Weights of a small GPT-style language model, trained from scratch on English Wikipedia.
Size: width 448, MLP 1216 SwiGLU, vocabulary 8192.
Architecture: no biases in attention or MLP, capped logits.
Training: a variant of Adam for these matrices, 376M tokens, 5744 steps.
Each number is 128 + 24 x the weight over its row's rms, rounded and kept within 0 to 255. Layers, rows and columns count from 0. Numbers have three digits each. The size before them is the row's rms in percent of the matrix's.

# layer 4 MLP up, 1216x448, rms 0.0302, rows 696-832, columns 32-63
100:127134120103114164144130173114144106113139117119150109057133132145130129084126148116112108105162
099:141140152131135125136141085124128131163112110066132118116119148149122105119108133140150143125143
105:142134122146125096157116124144122097132103132114092115139099147103128157158102137162114152135129
095:151158133096130135111156153125087142128130128103101134098142137150126145141151107138111123106146
102:143145128132126138135079144138144150129119123144122138136092127070123102142126094149152169124153
104:103066108105094099116098085124132137105114111111131128166126143094132119126101087076126133206108
098:142142125129144150134120136153114112090127123112126135136150130101151157105112151113155144178160
096:083087135142139120141131159125121056125146113116167121107090139119124103132105180149151158150092
098:111093139119116147124123168131062148112185136109122125141081109139096153121091122133156147130126
096:128138142167163154128138106129127126115115101156119141093104139130141118162135136123101131095146
099:138130118144128159131124131109088119121118101152112128180146137171110120119091125134128155088106
094:127107145124118075181113134155153120151140122096128089174086123086085104110121143118137070146144
099:115112112110140113116140170130121119132134147137139128106108130132142139116126171177133114152163
104:132100118127155161120144077089103105139147108140082092158112152113106118111177102150127167093146
098:143111114113104129099109139115148129120122156147132110109120141115130107127150113103088160112114
094:145119143115105118115123092139079139077167140126169157112142150110138079095157118071140157121112
100:131108098143168129096126132094078142138131178152148123089122128095166116091126140164194132106124
101:134111140121109150151137168111116115155161144099085130125127143152095134083085145156134121168156
106:133097148178066105063122136110170091148137142118146104120159108140117093093156104125153122084140
103:157126118118152128136129130104109145120135165114154069120141107141127150104131123114067093126141
104:068098095096186114132123207149131095133124117123102139153124150099105158116151140155155146138166
099:142173124114155123135074123121113129101138132097090085085167149117124124137128130123100166101144
094:132160135117105156150119108162150130121159116132133101152164072111161136144118139165108145143130
104:127159129055086152148129164123110089119119158092143176138162155102109135149130127109135096148132
100:100144094158137111152148134100110155148128125115107131113130128116125140128136120130140159095155
104:121095147101140157154091090109147111074167148122117127142097152153125087127119156139083107124154
102:135171130133163150127111139117156189108135117123107101109152137145136136098136089105114100095110
100:154090102173126176143099136131095125124145141109154095121152093134125097129125121135113135192112
103:182155157110113154165114107113135064179134104096137137122135123176118136121138083150157118164105
104:100109087154142139140129100115150162166155123161130142187181119133149168157088109152152118155087
101:126114115156145118110173120104139112069111097126100099175122138120167085165127145119076123069124
102:152163090092136172100154177102147141122150121135123150174144126115144109138152163108114111092128
100:106155149119135157135124143161102078194126131133147164100078124090097139141134161110084126078132
103:156119138142125121123121114111128093132138125090101119083141090117139156158141158125159173120127
103:091136126116132145097127157109138132108170113124127159132139094161143159113120153119166145143090
100:109145138157114133119123115107141155156128143129166123175108090089187158086188115143140189096148
093:171137123139126134094135121160104149130094125103124109176112108171133097146115115104095113142133
104:082130113114163119135133151116134136159115124081097119105137114150113177126113166104183150153156
099:118153130109116140063123130128148144121121159161130142138130122119098164122124117116084139140133
098:130144135124081123124147135108143113159109095108129094085139113093115154072094131137148184121155
103:115074132137115128154068133099164142090131128139138104135138109089154145156145125105131124132119
097:139060155124138149129111102139136157116170155091119136152140142207132090148104160136139123140115
101:186088118144125175137127111126162119145118163098110136127124182140145128144124126115088109099127
106:190105135119132097173108123122126164121114112131097123147136149094112098096135130050128127118094
095:082129143151100128165128134148104126138141150105137142169131124117108115131136128120166122155136
102:109074138095119140110156117131106163082143174173156156118091166153138141139104142132176122134114
100:165135159174154144169133120172116124109152127133103131133145141125144170154118128119150107166084
095:129143113149154084166069116143130113128124140127106133116124141087106115139131123127136150095093
098:106093122120138099140121097115154119125139117116115145109167118172126129157153173160159150138147
101:116152135112132092101144138126134155123122096148119060125124141127129115153146113157149148179141
094:136112122111147143130177158132096159143157141143110111091138130131123116118131111148096130094144
099:086120113123146146134099126130107139154103147096100105158138135156155122131119156130096083088173
103:088136129094123164128159131160125112125089131104130137133121133104104175160102142157085121091132
097:152131133151094128140140125128140105125118078076130122144151092171148137157159123143127138134162
091:118101169119126101119108146139104135169177127146160126115157111120141135111145144123109152158134
103:128128153101182123094098188100141114162166096111154082154093133129107108133094132108118118129089
099:119119127160133127109124132117138112106104135100118095121113082130111141148129133162161146192132
098:152136118153150137161101119145118132139130124119105098149139111137122143106116120125137117129136
097:154121107102106150148143128124142142150155150159128143098130154177114140095061094139105127134124
100:127101106109145165127149113100095089082119112143148157126131122142157126114135154136125083139119
100:103149116125153118128159154138156108133120116083119176152164150117172116128108134174150118128139
102:090109136076099116137161095135138176138117114146136169150163128151103146133107126149143098115154
100:119168114137124101135093149113117129118151161104146131117144119115144110117124121115141142155121
094:136104153113116133095162142193138125143124114149125117178150138145143139125139148148106151119139
091:141134139165142101093129108118110138186113109126137141098105140130138126108136115131122113158121
103:158121118139175157133098136169132152120098107110135126154117072127160122149129140142127181139115
098:160096107123092128147150164119151132093085087112126156116153104144153131113093121073157181160116
097:098146100163148123133099075135151149124150163139104122192093132153128122156135116127146136128122
104:100108108103115139145135180126117106087114117106081158119100122178144130096111127125130115085140
104:178136154172152117138140179151086118142136116140148140146129138118148123106175135123141113138099
099:111140107129132166145135170083134111133147188140120120093127156118152123162120138121116178126162
097:133109109104109112138109105127138124122142112150123126139121130175143114107103165152116099110115
101:125130110095128129115111053106139152150145106105127159116148126130107101123110110104107117174158
101:101136133162141095121149129117131162096135113105148144132147123133136083086153120133161123183110
097:122123089103133122121088128116151135135141122111085092127107081128140090129126110137138141167152
099:127094138098117119126081135110118136144124130109126134144101145108114089078171145134114094128160
096:151095135163117152147120108113099120131108135139129169115165123119144112113159113126128093113108
105:163136101153117099100137130184160138131117113110138103097148070118122142140122090111095085097125
096:107109102122149147139134108127127113118098141109119199063121130111131104144147158138127162152112
103:124119112111112111108168118102117128109147126129128132123112102161115147153113092149086054088134
099:134171124149147139134141116122131122125152139120125109161189116108106121172160123090083123133075
100:094125127104102086090187117142134125099153125163164145168132122114103089163185113122125126142083
098:118135136100145157063114137092112114119147181166137111124114126102152120105154142138115113106106
114:186155102157131141134108099105143141152108112154131145144125134157161074128129137127128123098146
105:107133109137099167162098113107151149120161133125075142127075097172124102115150116135123110172155
102:111080130182119125145096164095108133136111139155142139137092117143145126138148136115091158138124
108:116145138119111130142173152156159116161118170138101151180155129119124124097085098126154142128103
102:144173114125125131136162125133155125161148129152153123129133073138143143134119094115134111104144
101:105132101099140082177134124129175138124130113089152113168122115135117123164140128141159134119134
109:137087111145117092098083160104081121151168109113127145119124136136131136144146081151142121137170
097:124113129128164183119126107107104116134160156117103131076155064100123114109151147113123160164102
107:132126121107134141119127111094120142089146115138152171139119128169098118094112094109128110152137
097:133126125131110145084135083119167162091120105095156119154114107117126118120141086147164122137123
097:153106139162158120110128133099108116105137112148130164119124107161130073105120106153143140112111
100:159129147080120137105144121148097171141139138139131162118117076092150124117151112122152127117099
106:079124159125117135184148146128145110092179174161082148118164144126136114177115143102114088153117
097:137123126112104100152106155090130127110099130096124133088148110077129131156158114095125172187133
104:123089106120143130125103145084124115128141138141140131141155101151109130088127117126198148112174
099:139148130135180140143135129153122144142133157125145146157126165098163127158102100121176124130140
099:093148128090118068084147126126147146175138114104158099115119079119137121138107141151099103110169
099:144127130092161107091155097106189130120086113106113078111119110147124117125085116131129090081155
101:119076144165092128125145139121129119120135161099093103153120128117130141157170142148114116113146
103:101118132099153135161180139119099117120112113130155121189088162112135133133107117104142118110146
098:118133120142147113107129160155107136167114165134174143159125130124142112077147097098120130101181
100:105118152161134116134086145157072143160139135140128138115139144124111137152098158112090138121155
096:148144087153152116134123124114119148134118117123159096144118102122135136169075112134079129120110
104:161107118112106124149160130095115113145131096131069135141156142132111160107154118113171134145104
092:121124111123156101156148111139137146162138174135106104122104151162117166117144114123172152118126
098:123108123148106121104141149156131118094156123121165105128131142116122082126155109151117145128123
094:087159124125131127129150106143105131134124131152086103142117174115119103122132158142146097130104
097:110181139161133140130123147136123135111164105152152131199160149113137140127097138144153154118163
104:140135133123148106122117145089090116133123132134151160182145096141144124125072151105148095129117
098:140084110163155120048084116135143111131138145118112144128118120120130114128094100115160118142113
099:077128141115146155113137162136110122086109161126130088138121119126127112103167116128127123131145
102:147136097111097092148125160125119148125085115148191120092127107120125092125104160161143162151145
099:108156154107120161161125159120140131106111105146102090122090155121163107140159158107132128125113
094:098080118127089125086129102138119152147137121119108127117173159118117123080113141097126098126126
105:093113131119131093159139109135108115122146151127139121150136159104138160125116139115133099149126
102:172167115163117159160160146141096089132155140125113137155145138144095121120118084107113139123118
098:135109092051128129089139118136167118113143118129098099133120115116101114105155115128127121118164
099:085085136136128117123136131080124144142101120105140146119158081145176121104145109145117133128127
102:143120108159146142156134107166094110135132087156113125117137153081083108141130139116152161120088
104:105127120102149111107130134163148156122133124133125146150129161197120164145169101153133138108102
101:137125118124124193119132145125130105107098092107099142139111090134132146108145166118159109103094
095:087145152115112138107123123113114122086127151106117176118126131158132113096098122117146125142137
094:128167118126153111139087079146126118122154139115152143087085123129137135166145165104153126151127
108:127151162167124155112145064114127124131176143149156118133145105127121135153121116099132138136117
095:109123157143111116113092135110158105130138116138182127095121079105141099143133087153129109164166
105:141118125132134101146131095134138145110112166142098147145133111098157081161143129170143095165131
091:141140122113112112153132143152120116153112111153131111134160097148102139130113132150074123135122
101:144128139124130143152118078107146124088153167099130158081154073143127102123128147111130129159109
102:131148126102131137134115115134160140169106137102113135117112160135131096156101118127084109138129
089:134091106137134140180121115130127164101170125099097154110125169151152131168114121126119128106136
100:132102142091142082091139129123147104092123102089072145110116122122102093114117129124105166127138
094:103129133168139134121142096123089125152144130132118137119133180117106125141134131167124157093153
105:119081123139125114123126113151135132101122109144140123106124144121124117136146113092160120136112
102:121145112135106110103160130165118125136114077107184086104176110158125129137112163146171146117107
# layer 4 MLP down (transposed), 1216x448, rms 0.0281, rows 696-832, columns 32-63
100:108134117135115097139142090164111140123141164176152090179174129101118127173131126117086071115115
099:148143162142118147121133168110145141153122128095134173131151116145140132107137112087178160140103
103:156102208124137131127134131127146127114141117089132119161135107099133165160109103149112157126139
095:120164137122079106104154106104079105148137116155101134108119141160146117145107114150125132136125
101:150114154124130142110108128124118071145081126180097139099147165121108162143119194083148135168139
105:144094197138111116116124106127153119161153160104151194108144151125154123146120108083119130158120
099:125136169094096125121126090130109107115106153121120135156157137146135121141084115125120082143148
087:112123122146166108124124130114100169134130117129116153124152119142119158120133105149089106159127
097:121131099099151132176119146097140139112120135100133132115182124084119147118096114179104144128099
095:146121124165116115106135134151107073127095148090150113116155110123134125122151111151104103140130
100:137147096124135110143088137086159116131131121144186134101086123131141110113149134169151118129123
097:169157142127148117116155139126143174123136128092101117155114099117132095134141122151134161147154
103:123161196131081127124154132164125164101170170097122161109142137135138101160172133153159085151145
107:135156188123138148138104137124111148134183101132098117168098139141121104113183114122129166080134
100:115124111112110111154086163109081134129121182177166108103132139079104152130172121159124154131072
096:155113117105141111149088100179122136130154123088133120137161120106138100126114084081162132104104
104:098088124135163125137153154150131132125138156112091111152142142116136158105139159122109064124102
097:119154151093120135143136146169112140098134106145122129144146125144142169146153132131135154137129
103:148115095173127114139089114095131127107146103101135138138181130157117104134150108115155127150079
105:157134139100117126083116114138098052126112116140136128093130100147113142092112141139129109126183
092:133137068142067146111125128124112161121105130130165124127149118116138085135125129129147138144111
100:105142137068133118095126093128098130118147102111097150122123106103129089146148080130143130155130
097:125111097127153075123097110094109126142094141153110092161145147135123127123105087139105168156129
105:134119070070112151110140124169106169134176139119133144091118107121117108112144153115135134139122
101:137155134153145149168125078126069092172127133080162094129132093142108124101097137106139133111087
103:121129151115157092139122101155121135122153106129104121067136156141175134106166126123142121125171
102:107120128146121127093122135117118127128118138149118106165099121123064160098100161157155180121164
101:125133128144105175140161149098144121120113119146155109107149093108092206144133154130135114141112
102:160142180085093145159131146149128085142143163115127111141185109167143125124098074137114178091089
105:113153116155127114144094116145113136117158137108127157155118145119116090115119151157146091152078
098:164175069107141142110114140138130164120119153137140097131120110111150104149125179125126153135115
105:156137157126171163120167119139117128148139149103116123111085122129145121131129118121112123106140
101:120072079150167132138118143122128150104114125103128109106121119160112132131112090132112127085119
102:141151107103115125138126104145127130117161105110170129116123122102118115113135112131166121147102
103:119143104119160167182109101101148096116132085145116135137118113183150162110139120133118116130117
101:117112125139119170096117115142108130119119152112143134127119137152105134133094124134124138128105
094:138150205149164123103153138120140110117120152152127176141112151143140081118121104106131137119146
104:136175152116143159164158139140091122151117141130134127135176160123149191146180162123079118167077
099:172153179088123144146170104125166130109124160112159151106134075128112149103106122115152115123097
099:127138103123118117117127136159115132103145096122100145152159072105113160140087149152096154131128
102:105132103090135126122164139118146140169108141133101169133119098112114083110105106106145150114158
098:129124163122133136140104157161150130116114140146118164168094083125132128087116145137132146155135
105:108128126115140159145129106135149112113144107173143149138137148138126111152128102133144089143127
105:120108169136130121144146149148119119084088098129113153139141146130136171110123132077167106154135
095:122140122114117125111097135138092087133145141091113142148095079110069078127169131146112139131122
104:096117093092108140148173128145153118132153118144151164148125145111104130083130107120119130128120
103:119075100123145133138143127109140139085118109130116093136104133090130147140116102116149085130123
094:124121121132129095156153124105141115113112130087102086179076117172138093080158114133141131154142
101:111154107146104121099112106150139164140134122095119177124159116153108172129137154155150141149145
103:053113090150115137125114134150138091120121103084145144139147139140110175104145122149137125163144
094:155128160131115129122128147105120162138075124149115121116103148147125158127136149086140126122138
099:151130099113162131105113093116131152126138127103092121179183102137108149098138091124114097153115
106:145101110154101182114150145137125086124136120115145108132076118090151110081149141160149126093091
097:108135123114120120127135124144125122088105113120160136123073098129129130133136101133165110147144
092:102177134145131120119137125135121118121153097142143165114106128082136137124156109126098112142117
104:113144095123150114111156146129143097109159133109173100109134156130169113146153147153131143121100
098:160098065101131171155135148145080086121127168097100118090119136149140087137129118142144140119104
100:106132132147134095135098152146129159138124139134148127122183131093121093127141119083133149171139
098:132143162172131132135122106159139204117094145124162134087125141149135157163106133134165154118136
102:133154151129114124131122139154127173139106168097097146105119142179161132156135134086098157130172
096:156116172138120116142109109092151127102160133115153085108154145155118152130120136148103165148166
105:125095105154160144107135150107120129172107166203124110148108114136124123155157142153131196112111
102:134129164137144125111131100170108116137124091133071104118035128163107128120125153104139121075148
094:100137235134148121134130128111161109113135142178169125117107149138094153111152159110066108142151
092:108121054078130143137141139139142136133106111121133162113124102081164152116132141150095137142095
104:118164107160165109130139126159138134139155165130138168109130100100132175149118163173097117133119
101:116127086150129165124120132127163182114146156173158139158138137179174106097151140123140117137141
100:167141164115154157098112118119096129140105179102086117149091162132142181131105156155109121116110
104:150086106134110172160119131124140120108067128116103126120145074141125130125120135120153092113122
103:137114157146133128121126099110164137088131141097132105161108129184151099097119125100166083120164
101:177119130110088109101117147183114146132111128136149172130119139140146120142098131105125174114099
099:125111112137145161154138100126116157145134142161149143130123109154141132151118085158089130110126
100:145139163115100127156158129116133122188134107138148107142147138087165114161144089116120155153094
099:089162103158139142122144122128159140084145135131122140106123101090107121122181131113134138109142
097:104109139128143138153164119158132116122111127121125100110086156125149127146131150107127133177139
101:156110113110131120152101105131159125168115098123098081131138138148130135121132144081116134128168
095:123173187111108149101153139154093164125130147154146123145076132136139133138117116125119131106163
097:114108124106105114103130149130130115119146113118131139121106110130141127124103119134127118137126
094:101114065103119107114165130138138132157133102092150122088115134152168105116126129136117118121125
104:165086174118132126135128132095129113101176152109128104105108134121085097120100129150122142118116
096:151140211136121115107184106113132157133143100151169155166093136131160126097081147137118135134106
100:113121127117113115113141154121139131130102140120105135139100159136117138168131112100154143107117
102:134125148115121139094138133153146148097135149117131156127164094167098117178152135137117150161121
100:113081097067147118119119156141121099127182106109106167138132119110123163119144118117111116147159
105:107143155124137127137174161145107125121111132167119150147134110147141135111136168133147116127157
100:106120154146101083124094155149113105110060136103124118120152136117166157163119109100151083105117
107:115127127147114137127121138127124101164085142112141133121170096126107113124135140135125142118186
097:100147090137113103106131163136099148130172085123129101126107094152114106172150135142111112113128
104:126155128101090122168148124106148135100193124105110124140129141130124119110128086183161112135108
106:121159118124190117166116122084103134093124159151117075165092112158167143186122173134107090113141
098:145163135131118151156151119129119096169134099090120149139099075124111125096145115106124147157119
104:149120129143107158136128118117103113113115157120166113098160156136127101148081103137170130127104
096:113128134144127132136107111127142098065130112149186157153124127164128128112116153129148132157093
094:127163095138150143173125136101143150136131161116139112150140105134124109116104136153150136120134
102:100109177094121132133112069121119128111142108112103144139134126129120132117108116099142114122146
105:138161163126144109118121093121117126097198080176100118125106115132102134151115166119151117147107
101:158119076098101182143108159105099091117154118116130110136125150125144120155177098155106115127133
103:100150144164150110163133110125136161120151147101089120141108151081153133122107117092182127182101
102:133110131130095113142121168133127102139081145158074116112158131120160111192114135144136140120121
103:135132140166124130128134088121105112162131133111158087113148149106104125148194155125138123166132
100:135098095145146137135120140135142128139116131125103118170144141135091118099101128074122118113151
101:128089096126151123128132104115135084134144127110135115123087141122122137119076158123123130130145
102:128102111130187135144147107136150133132104149177160135139146085119105069081132129145133139144123
099:164133135121124121114117104176150142119183165092148149122161110117086139148135150146126171105154
101:122151072097130077113135167169127153161114111151157146131138097138136126173136118148168098140150
090:124128250111141152119126122142128085124153176161120144123125160148115126101146168131162100088154
103:175142105114139096156143161137092133097122175159093113116135090128125075150117101154115134109142
092:125116201124127119127102138117095161114142113081123166115143112155119120122150095148132123132129
100:171111144121121149129169153127125166090114154114139110149149143174098166130131085137120139078138
096:139170103125149128129106089119161101142125109148165124097096165108138089107165200105119107145127
091:093132090135145181124078147125131162125134144157070164122082132128132133091126149124100098151109
107:138128091169085131154136170154149074097161120138147102130116129124132121154142106132093123112131
099:117114108097123180064112147113123147121158088140103102144148063137083142173150140146097087124096
102:123153100125131115094158140130151101133048096162114133147113124133172163093133096092152143162135
100:149104195112112170125115149100115099143131151134169105144136162101134121109129120145175143106098
100:129111162151165119149131105120177118165128125146160166099124166122150102121133124093125118090155
095:133156136079112134109126127107140121098114104156140161122130142156130121161134131090146113139110
103:111158159113113085129146134141158145163084142152127126168140134115148104158117134148141121132143
102:160154049065103150123188104103110093114120128148163098148135134095135110141167095126111119120104
100:144129169138155090099130139164127145111092119135154147144133168170097084148155135152079125096137
099:102139106124154100135123102166131102121135136172142095111105158100140090126116134133130157147152
103:103111173159130149179157151130140088114103122141160113147107161089093115125114134112151137116111
105:144150077112052129128145124111123140108114087101150128097157126139141131093159104112134144138096
097:130133082167127155129122137133125127165127132122097146190129129111151140129131159130122111117161
097:116117134114090146107138168165075103144142117130076108163138133118137170141144098114134135110145
094:129129157127138113141125112147135098145152111118143132109125166129116101102120139120117157159107
102:144151141098145141136144107126164128156104144101173101102117134095151142115133140107140148147109
095:176134163101113115139154087088078140080147122117159140085123138098139171130107127117112118104144
104:140176146131125130118155139110149103138115088123121160113115129125099121129113115149072089144116
094:148131095098146117169174155137172116123110134160146110104157157126117132147142128130120086151164
105:151146104081123141162189120122113173105110102142097133154102069115135116117106177123132108138118
103:174164089081102136152149111123111116108118106087155116110112091122162145148121093102124138165134
091:130144128103113116140146145114082155122158144158080122130126139127156138109117142155158145127114
102:141114139130117093110167148100163102179142090149084132088112167134108168171169110127123115182125
096:185126190168127155104169131142134099133147136136150095149146175165099101172139132115101124121121
102:141151148111126108110137130146152157115172113128140109136149105157108092150138145107123150149123
102:128144104154115141113161099115150158145116151151132103115153134154116132182114145132082099160104
# layer 4 MLP gate, 1216x448, rms 0.0321, rows 697-833, columns 32-63
098:121135127150125144139093099126180131128159151110122098108146106141148126140116136114143148102148
099:160105130078140167124144133119122123124124117102069137135078139170123125108119194113113119126110
094:099106129145146142096144134126096096097148102144109168133135118116168127120093124115098111088126
103:113148088136093180114120123102128111130107126143186115161071139116146132124117110149136119056118
101:130102112102100173141105124091119115101147167134123105142111098135128109132130145161147068114146
096:120125142136133080152065110131135129136129164107152126122136144161135165106116131105120104164102
091:120139120136149087097119148133104119137139107162137138112146098123122154089100115158189171131153
096:102146157144140140138131120107113172158114124110113140124164120115154153116145132101136154096154
095:066152130153131120115117155166132136102147124107149112134122119124113120144122168151141109111179
096:106108099114133130069128155159128130147116121126161116138132086137135106140094113150145128150146
092:109081140122108097140127086093153143085154130116112103149125147138135133139127155117111070096088
099:130133110117132093155150116066145114104086122167119110101129121099133144104120177155132152087125
103:142119130111142166155126114079144111124157106136120139142183109115165124143125138092122135114100
099:098150146135121087131137122105121106137112105143122161116159104094124143187114137153134161120184
095:119123124153129137102132106133110095083128134127164161134110146129133094124174129096114133090132
101:128134127131123136172130129133128120124135096143121138128138147169142129126118139181093123090101
116:068115134132153109115134119145147103112136145128112128120106119116084169093096127116143134128144
110:143155123137148141145156148124141119112101142155112161118122176142148130134104132145114114120141
103:102142108120112136153160131132138127116143124108101129167150122127173105127122121096092092125116
121:119128141118011139096103140133124178109133128155172129157167139153175114143132112122139114127128
102:050089112136115100100128162150112139097102117130117142179138142116130104124088134117095128105154
099:110122113154109123124126098143174072129159161098105140122146120143121143127116158116104140204159
106:090113162142098145106132171162140064105168103114149139105175098122120107123163164144115164134158
099:118120141122121117153109129124134105153107130077124104112123166115135143165103130131139127132145
106:078111121162147104131135194159137114186109104138105155099129127138123117097151175143120099090149
101:124166112112122105115152131126184130101151149137132125096117115151136103138107138122155071153125
099:134144120158092178166182143133149108118077141132111184174112109159114103120103107105161084134113
102:129110128167093104150107143146136159192114163133131132132138176153102108131113111167129140123150
105:142138143096111073107167129118100121138127103145123105105116091144153101129131137143125175132112
099:130123158097150129159136109136125133140101090137159147114064161104167118140129150187169113157145
098:118111144137133182086127081145129131157126128154134132133092116119129088136168119098127156131112
100:084124135121148123162095132136181121181144123119138124119102129147132143093102166115143124125133
107:118075138153096124123137111095119132169153158089088168107132112140108120096143112137098126169125
106:116075118107132132123128126119113111109124135126129158108114091104092150106131155139119095186121
098:138114157107128131136075119137143111145128124099143103136119116165152117122178077158116106138120
096:149176142116120140136129169157146116127114106121101144152175156139141135118108143154081133139084
100:113121140129145075114161155140119126082126084141137168135140125104119144159143176163122106120114
099:097092141145101104112096109118180143138107102161109099139068111132086158153139112087154138162181
101:124129131146155124135109117136106092106104138128102082099154131155147101140121128162091119138131
101:130156142162093117146141146156167119101119168127126149176135121099084147167103130151109112140145
097:108121167126159162158159124169132148096141067141112104140131135162106121194113147123147088153131
102:132105129126135095111150139141120146108171171112111152113115098105172128117150111103102103122130
102:123138118150103083113095118137099096156118131137117162169159067130119149182144138155090116134128
098:136091142114138155152156112105121147124114125130149122143119127127148122130136143152112080100165
104:165186138144127085093179112133129116149108153090095109121143136095170166150169135144138146149119
101:124127117110147134113130131147115099159134125104170093131130106132158136134137108146135119103113
094:141105116117118160104133137105137161107104113114100123147150148161154136141098118146116125120145
102:101121104087108124127125128150146106154128124087145157183134129148134134118152106109143108112121
102:155136138175124151134140079130157095113144105124103125122114104112097099158183149140138130117117
097:115139137141081128122113101161141101159142098109121118167080139117145141110109159094148119127152
098:116089118139126110116137150100131134118149072128118164109141109128114131140114086174128098181096
101:105141121136148150122125100156123146144133109147145145120114129162164127124124132114083125082136
100:124141130150151106133133119138146121116114170145110176126100118114079155154162140100127064120063
088:159105099136099144105164138140157124112122135103114135136134138175142074159099126117150093131119
102:109128127144125151118139145110185110123128136065137108163122144130125171150097169123103143102154
099:121153133118118121136143083149091100115109109121129095123170114105144070185144126130109137105140
100:163145129120098115131109121136140130108113133135102124115138134118095119146181136140074086122127
098:159092140158114154127113112169133153155123114141137153163146175120155172125109136113107088108152
100:160167134146140132113137111094143135091120151144078130100143115202169128108141100110134114070139
099:119095131107085101119155110123160122085131155122142119119105127149115139148139131118092131097144
101:144128134149129132181096144126145097152107139132148140125159110155100116139159105118119138164115
105:119123119138085083131095159120094116151140130129141149126074089124122142160123154164120149167122
101:101095113118134116120128140115140119115106154134162128076129121115114148103106173167128111126159
095:127119095123117148120145104157190084082110129137090106160137109135147136142118112139121126107127
100:097125141099100128084127121121155144108135111170121110104138149140113113124171170102122097080149
099:123156141118095184149139158127173147072157141151149121120142142175110122112112128141124117095138
098:103139132145113175126122104176161113106104153159141122125148127119122120156134131164143092111122
101:135103119147117142103135127110167146143118173153131130132114106134098135136149142146119113102098
102:151127136122146100078157152117135122111100086131107162129135114154142120134142155151112099135117
098:123176113154134086137162075150117121105119115165139106119126111132136105151106113143124127140137
094:128129145107116120169146163140125101100127082117160164117124106163171101102151157102066083140124
099:108104141135118116150127099128148110133127090129105166153137101112146126115120105138133130136146
099:109090112101136123097125137150147142134129071112132109130136146135153123121127128153141119114128
096:125107129128128148131148133122130109128129108124119121118130143139159116125131117160117129128118
096:160135112149129132176110145094150109145169085158146117141136103144092128171152092116140142147121
095:112146154126135139179143149121096130106138114150156130121167120145136113118098109158107107138166
105:080125139137153147142131124114122117138125144142134173132122166167137123127115184150149085145151
096:116102143136119130149107110090150102101156082119107146142112139105138116133161139177141123148115
110:153142142129083100151129112134119103094167153071141123134124111108109107106113146147097123144135
099:148120126155130111142140135143108137127113113101110127153102132146088127133142074098135124118158
099:108148120107129141155126103148133142163129129130155151139123121138144118141108188122133153167142
101:125090139141146101128133086156139126119093128118113126083111085125123136101085121112122161160134
109:113064142096117085115120148144106101129141147120133157148155082096109163130148112131114161174113
105:115109119089101140090114136114160116127110098104139136119084107141145144111097116161148088114162
098:132085125127129123122155122090131122080142084080120145144161134141140123136120113124123116116117
109:094140146126140118119139158153127086117150169144148139134147111126113118141133147145125160123170
101:120110147131103127102109165126140149119137161095129122153122128120119137136142098124153101183145
099:126125138151155116119159134122158109164135113103169111141120099150108144171104149101125147103133
111:153129129136082116136157142122143120144099062120149129119139118141080141083152166142094116118126
100:135099133150135153135134109137121112179135159139129120072133109125125117115155170135128141163120
106:132117103097124144148155155110124143113125188146122154145136129133164128139130113114108131117152
096:130136139103126117153125165117105079084151103116137135148142116151119129144145144133099107090130
102:138066126201090128128101104127155137137119106103118150142148153112136152127143144112101102154110
102:128113112131134133122156156085124127094158132138166192113125151127110138147144146163118150094091
104:094097138101129119108134104120098088140117100131123137147096145116142100121102148105119111124167
098:136125131162124146080119170114135179154154120151123128105114125171119155160145132137107119090123
106:146123119179106135150100116155132123071126160170142137127136172137156119135080177162128100122147
100:105136128105143133140118099144104145151125116115084136152116111101110121141098195108108132142089
096:095134134140115138104148164116093132086128141161119104151127147124158145170091104115130132111073
098:150120113115140106101134106122128134140098146115114125106095133157138155153145151127105089135142
100:119167160142138119157080139151110096147113132141090147107138175135107127140169123129090153129138
104:155108134140148154092092046149117110149139131134123139149144143146123097134145133135131134150117
101:074155146113094096101117164141175116139111126150148135115116143135127137106151127088176142119135
098:159133136167151119146125138175152096128121088144136131113117112137074119150169115153117106128128
103:110096089137123095094136128123150129130153132106121101114084127098107111147088117166127115130100
100:121124110121114118101140107168160147141113167054119152121125142134129139053099120090113119099135
094:093134118133155136159129092130113130080134146139114128110121118163153142168093118094133084094156
101:139113115150077134111135109093123123136135155081079095141133117122116132141115117138113135136178
098:148151135127127127108142087139126113119126109104159126157115140160127150128162117124125103074126
095:066129127143135114104160117176145108125134117148169148124161106099140136117112148106121185129135
107:138118146149119127104111148107140108083115100098137090102147117125178142126099115144084119153140
096:165141134147128139080174116206109106142107127117152142126142135142140127200124145096126143108074
099:134117111111139151090103137187154154145125127145151169128145149094158169187149112125129121112142
103:140129100109152110159122132129130122094102119140129120092142123118126143143115097141125143171134
103:125140132121142093098182131159127092154118150106117132159145151142111173193086112155124099164149
096:147087146106077168158149120151153084132085121104140148120121157148161115118114140152118104135178
110:096148136140135108146150148098130151094113148142139109146116107150114135146160175083137131088137
100:130130135129113154102107135131125095173063164138179112100093098080090151165175116148128109144138
098:154149095105140166151091088108127096124141141122137129106131089151125148119123171134110097141126
095:112119119124144170076094135175100134055163124154136160094107133111115083124151101134098144153094
103:108179127133171139114150097121111096118143140127136143128119100134163118132106141168144102139091
107:107109137149138109112096137128143121100132141132174139118107132133132151102139145126123125068111
099:131103139145140138181129144174153090138105096149122163129099130130120160146125153107106085113089
094:100133129182125144106157132137160082163135154122077111152180075105138118154141145086125147147130
095:123091119122159159123135164106109144115122115140104132153095098140131118115102132140158056112155
106:132126145130106170159126129111097134132153143145126121125147162125147096122166167127122121145164
098:129129106174117142176154133127124146124141165074117102142156137143095121128151148114106122132118
099:127109116128152133185127119111143117109117144113170095090118159099100139156157137137083119170134
092:077096110153164128114132129138181129134150158110134137115101172142158106159150139128150132102144
102:140119123155135121181131124144127117080105102125078142193143169110103101129132145101090100127122
102:091146115109107145168103108111134147124148160109173144142153162160139145129108142109147094124139
090:136082111156104156157140151182166095087125143124098159113118145149141148152148131137093117116134
099:100104159115147134091125103123119125106146155133137132176139129106157141122109143142133133126128
091:139119122127112114150131120152135136153102100127103126119112124156118136101122122135109129074134
107:104105135066156155109102141149138092137154151119140151117136157147148163109136125163099098080151
097:141138150139115137142127106132123128170127116121117134134150194139123135145126131099132136101185
101:123144126173139132079108151137113098175156114153128116116134144158179105112140101187149141129099